Weights of a small transformer language model: RMSNorm before each block.
Each number is 500 + 25 x the weight over its row's rms, rounded and kept within 0 to 999. Layers, rows and columns count from 0. Numbers have three digits each. The size before them is the row's rms in percent of the matrix's.

# layer 4 MLP down, 320x1280, rms 0.037, rows 235-319, columns 768-831
105:453525519535478448510495535490496486477520501504478514500481442464507471500513513501507508465506463474526528520485479492526491433494544454545489440473505486520503513537485533452487552532524481
100:505510501548559494492493501507501524532511507519487454480507510524556500504493497469466513502545553514493467525507511497454449497436456486523476489518446459550452520496525553524532483517540520
098:486536551520558531500490500476551500549485486451512525498472490464513487505496457490538466516521475535517508454483475522447495503475501500485503500508519490500495508523503484505448535455510491
092:500510516478429502525477468495475524521446505537564524479503543499467473468480535493529497516525521447536518471508519501486499516529468495503474519525483510514518493522524500491495442509468556
101:514506476485451480484540472530495455508468518487508519494511474509518538417474511549486498460505534487486543492492443466487512498472502503471526474514511487509514516458494502453483546501520587
092:496442495516517493482508493468505457453499516536499512517503507518494496475506497488527503507488499509517503484519514504504507488521492509490518493506533469511478512553526539469555512482498490
099:567516488516559461473481478463530498497488514519541500470513529511482518505524494504484503503470541481477535495485464517513469485423481516505476507523504469510519577521495493535459519449481471
096:501503499493539563481518529542498510488509523482512496475515507545524545504485519490504543499517513510520509523510546481509514508493455512502481520597561492471500491564490510491510479496503513
096:515525496483488429494490460500494507498535498501485481483521554466489510467493506501488510512515495508497535512482514490485467526486491541489485492493541499505499507528469509486552479476495471
115:456502509486521465497480484553494478468486516503465503544472519496490481472515516445502530544502572458510495502508534466493485489502474495481506511477483498523496507485509474475474508504495474
100:529508504495493451491509503499486498460513479499513471483490489524508460480498549515415475478505508509494470476463488469461505507478513457478521516515525499489507526514452526508504516470498493
097:467485557493483528501504476498510488557501536483474479534496496501477505452533479523499517505537475466513507460514532532500456477492495477519519530493487518522547475480494558504489486475468474
096:497541464501488515526534534463519539486493518484466489507513488486514471500488531521511532498496541462524498462494499457484503507469525524494489493471496472513453461483491454522511509510527559
102:502469477467530503516491519504488520508481485510538505516456516490529481530485479508457475524498519520457469499560466530444477485503476509497503494532507490535497507512503492483503483491490501
102:567515481501470545517485477524497493510467524484562519540517485509503563565518502506563505503501529532487534491551525491481504476485500539503452532485495503492521513526538493513481530470471486
101:501513449423502507508514532498507537470498508498497512485498505501454443447473490500515499468488472509517503486488467525482483507479517511468524487490528434501511504449468466501542511514480475
100:471501524541505472489499526464531509493576502537486486533486521469524533470563535506446463540490494488501470486504492485488495549515493482491502470483494515490539556499516519558510471496514511
101:525486483459523513523491490475486509489499501491521499492478458468520492485523531502478511510497473494484489468499468503505526502473506501489528532492510496521504493506548498521557506510546460
098:508516509497526517525513473480436509519507456520504514517508523482494467494512488502465468500516478465512476495464463475526482509515507476518507494529488478517501502536520553496505499455470498
097:463490486493481524488558499486518506535540538506496465495486510515509445488498478497519510501493536517469474527501494515459491541501501535509469494500578537482497482467516533495537504503515485
101:555492491492479473473521489485516473519521503506513529491554474519498510505526507483523523516481480501528531502454465495518456425500530472515449488531498510533521499499483493493505524547475502
097:501504508495509511475529491521509531479487479516510505480465495523513489496479474494498502537503526501544533466531470542539494503504505495500494519475531563474481531499535484503504498547482497
102:514471516497543480479500536517554512522508495461543563514556477547523537525461506520529543501489482485512500502505513505506443494486498474486483514467472433508452510537487452521469485499515502
099:463509471520487491515541491513496496548483513485499465469484515529486518492510486562508505488538506478478479538490529532443522495501529493501526495498473479531513514457542557494470507487486549
100:531487485521521512485453511515489527518551485453535529565509522523470515524443474443461474451459536480469457464528486495503511483514484484541519511485507514537519508507460527486523538504492515
094:549479475519499502517444504484503504513495467511502497481555491473449456527533539501520521482461487475500529518488512488514499506507504459526505499462520482510500549465502510543470488523503470
095:556521535555542508521514441502529484489508514475535460518490478476482517472458440497475513498507501481487523497476533459469548453548498484492505464511507500472556531497564497448510479509518490
099:523530483520496487534567512494532474513498539528492512496495497480551463501436483482469446516480489587524496441524477472490486492476545510467468535525524552456530471461500516514501486492460517
097:470489505505510474484474502517548487479475526460467504549511496489462466496514501409496556502542494499489572485478529486465518487491495508478492499463481518525489527513487487468483492535472451
101:503525460450485472520492527463509519505518509414549485504550509497469481494531520496475509494500546490501512492516511508467432510519497503505506498498502519502490476513509503454566534511514480
095:478490509515477537495489507514497489501491498512541509502493507492522575498502492477498437511475520507480468504510483507452500456480513487510505529555479456488445516547509514493513488502475533
099:482487482514481468534492484481507494495497533466485500531516504483486540500502477489508503503493494472513471540498499510498517481485521472492482468572510516517510533527533528526504484500535519
100:505459511533492482497511480519461485464446469519456550480493484466522509545512533498469462534485496494479516492467497538494499454468526435538524509507480502525501499474530517487485508492511509
101:468541526484534529467470533478495497487495482499497496523493501516490571522520435521514474518543503493510516498528486456514440510471515521486488508521445532492478534504510498511506491510507487
100:473489468471524485509484492479504504505537487497484462473463465509478526504513495478532473536501508519497482509511492449496511485495521520502496478547456458506499500559492497498491490515494479
102:511537485509481432503498516467518538504501478491505473481441503517504543500491535482457529493510518543445478483533531461477507528514486524484497473462472507489504481498478470466539502518557523
101:489518502446499481512505519500566480487522479579476516472516538466506478490515539541526520449496507496468507462515538480505477504501529461482531546504513554547533500480500508495466492488532440
099:454528498497482492504471504458495502506481544521454520520519492533540509483527506521533516501476518470490543523522484497514536514490516486498519508454507524511449520438485505526482511547513461
101:553510463465558554486499474535517493515477469513517525505473506494452521493507526523553490499514539493503446501524492467513460442497508508491511500530471539512478569532484456504515477511522541
105:458516537508504499519519499507500496480492524469475502497471499461496484495495501505510509522496499542495508494502548489489488450492481449487507514495559466489477509502537530468531524443493466
104:517440498499507506529490527536495444484496482512485516480445504518507502518543510479546487512518496485495501542509488561500546488482493526469529509499540510526482500498482494485461557511515522
100:488457491465528482494486505478522501474495534482483532503512485469533439488503483468455505502514520503532453511536523509523431482497489510524495496494480479520499514541496493511488462478456526
102:523509490522517514477471467504505494545478498477528502541545493513509542594479456522459529511513445539470473496495483542515539483506494476516461525518471516508526534500523504491509514528502512
101:519529488454481476518510535513461529501496512483528493470490520532499537512493522518445483465507495545478505489483501518523493498503491496452499453474480523497459451454542512499500477525541494
101:523519521493541547485486522474546504536535515505495528482536524546488507494486528530472475532529502488486476528503479467518482500461496506525497517480519485512505509503516445518536487492519520
097:504521495526538499509478529500500470481496495522516487476472456532516460486471503514510489475507498511509513532449531509485458487429508518536499490487505491472490517518444532500522481489524544
097:507506496526519504508474538482483463548526525558517525502538458488499516497518527502525457508499488483489517495510500516528423494518516453490503478473497512486542539489508498488533498540481496
106:535522548508475473513467502493515502488486447496497477535546495508500547483468462469474505456480506472490540479480526458477479501540504543509455498535459476519503507481515482490532484466497492
096:498529529468532498498481502537475489472536470503480502503540499506483572489454484515483455493513492503484502497499503490530497510530513475507515473437527495507500485525486514538460511507487525
099:511514527447498492514501515472534558506535532473512485515525552531527528494526487498491474532500487483529506527502504487516489480504514544507484510483492523508512488465478506522518473523496452
100:498530503569498484503478442522513487501489505472497512489513483500456536464546471519500501495500510490503475492483497518444511494446542487492485513508554503529450483558476515515467459486514489
098:514501514511493519536477512528524494544485494462470510471513517457478486482487471521432529517511459497484528466474480510543485476508496464469524502494508433498546490521524515536478456517490497
095:505498507500505497550500461463508501492516519448514441469490502516457477493531498457472542514557506529512488461526499476503487493479503542506511473486470530448501508481474519512525474490495483
096:504503540526492522531523535504482538488512484518491521529499489510478461479495458483493513512502481507566472506442481505492477535534482510480517474498527485505525528559518467459499479509478489
103:502467507521538499477525471471504498471447429505476538497473515475497502498465516462505471516518511514558503521526551492475471509502524461485487495467499456535521509512472490496444499472498504
096:510474489509540504492476509515475496518469503466515553514496495508495507526470483470470506484486505517503517440455465504526476466517512446509465490468486469501415492509504464474453496476480484
100:462508504488522498502501527433512501516510473551457517470455516477492459471480502451513493501537478531481510445479488510449468534453437514560509488486485514455490526459521487522505490527511485
106:536498483513558471504488512523507487501451502508510499499518507482530511490474534494490460514525494507536506493477526432488490478504503498468517484478522460518516463525489518503497493508501511
102:484482523506530507490458521476505532561479493495495521495494499502436488520515517471480523508487445494472523485497497565493530479526478483432467487527477539508486470450516499503474521518489477
099:529489499535516519487542519522508487519523484478524530438508479529507531534460434529495521495504449551504489491496461490509520528496503455532467525531480527501532476500513480516502487498484529
093:509507491470506497475548494482457492502488454496505502478542459513462489496509489490564518480520502553519472499516462470477500500505497467456532506496447509475481481483525534480484512514509487
091:444480474499491485484467540487478536498531524544499522475499515481508508474502488506546468515528475522489513521474458500501494495523527527457504527471433489480494483524466460531467520487522541
101:537495496513524475482510515461484482478505511472540517474537475502509508492547521531517502505510471435492452503506503557547488518485479496525513450491525520529511518505494472516524542487527504
102:476496515516526518491475507482499507495541451506473505493520463476523525498476495482508484489518499534497509488506495478516544506504524511516525513438488518509499535503504491472461479463482483
102:522535481450524515500454486480514491484528489516503530479492538519486515471502490551553505537506489518492506534457518495484499519525516522490467444519489491519492527487474508510503531546469517
096:491508475541502534512516484491512515491507484489486532495542522498525489486513505527511510502468531494516522452469478468545528482478490502504460466511494474530520545491512471496522512475464458
102:515465488493485502494502509470464465461492490504482539469466479467507517513487491517521480551481530504522533476538482488493501477476521463481507545507506490510518500494531465486498532483515528
095:491496497534503503501477546488510492536464488498500518523530477505504533540503482515525460473482509501454501500489514475496507478542500466577444514512483490539466502513504501496468482553510491
140:537528488522505557509521515504490520556493496499532525440522511518499540542518499519482494457464474518473489506516487542504511502499524506512516493526477519485511488479477517523522496553513511
099:499505454561457482474509484493486475516541469479507484488488498469483525484462481473514484491490501480482430522501501511455517502486530469485523514521466513519556524484502513511516453486468515
100:489526509485507531487518497425507475518492460473507529504451498519461520505516470495490474548535500503557413517505512549514490523503529492511477480493486502483458525498548505527496486458514554
099:521498536474534503442498528538494484525491472488512553501484482463497516485497426506503465463480481454530499485499541508469485437470534458510432458523468505543505490510532500463461494500516495
098:487496503481472481444515496469509492529482488494508509474507534476549417502517475503527509515529456454517472508506503496490547491507470504474496483499492535482512475467556492508485507514476506
106:516461519475487544474491485466512482528521511483524513510492512462503473529478485521471514514528484517490513511551481478491504465515490498495469501514491519472541483560481462453512545498491526
096:526509464493544469512483538545558525528505517491514461492510453540484521487550521491535484511471486505504492507462543522545498484470487522508501537503509514509521497487488488495502477524510518
098:487522531508528550515461494553485473506473453490516524469506479512511461502459503480462487463523474559497516494505495505513481503452461491499491522491516489495484513479468491520483509527533499
104:479527524481514566471486527478482507521532518487499528508535497480526493536451484535509457526506491481461492509494519508499478464504488446474484478541565529491510490524496487498513533499497533
097:470492488497514505489505480485453497515531518467497472537486501467496537465508505519475496504491530520457485503499535478503516498468484497512482485517548530498507531489493465518517513481463507
104:478514470431456515515523496531493519489512538514490458513498479509479531495499484520470504470525515497527513493510473503464497513454500522490503507468515524534490540497503513500515459464508493
099:483493556540526521511540477488513503489522541519503510507513510501549510489546496530494502510525531497521480466516464495509477466473491501490487532483497475484539481540507564517525483463478487
116:471516484461489462500457483486546505511476565496478481563498500483514475462509513496508495509496522471535519508503512491446480476496486495482505498493521452519475511511517511504461512481524500
099:494482519502482456496499521514525472487534511464484481500524511472519500486486514440480556520493516507513509505478458482461493480487536505478525492464541483493498488491474501480476528519458513
103:447466504541493497515535520493492522475512497530500513516492492500493530493510503511515455468481483479507503466504483516523541517523520521490508530514517466487488532541537499512495514460540480
101:507471463494516459480531515515498550491513512554523502479529482503515517492504524482515550482524482511536470506488516504488488518529500517486451522464479500502483496518510491457525518495476502
098:505466486493512555497525490516494485509493505496481567534496528481495514498515533458496490479487500536452515497527475516527512515520478527492508504511535513498510488486500500504516534493495502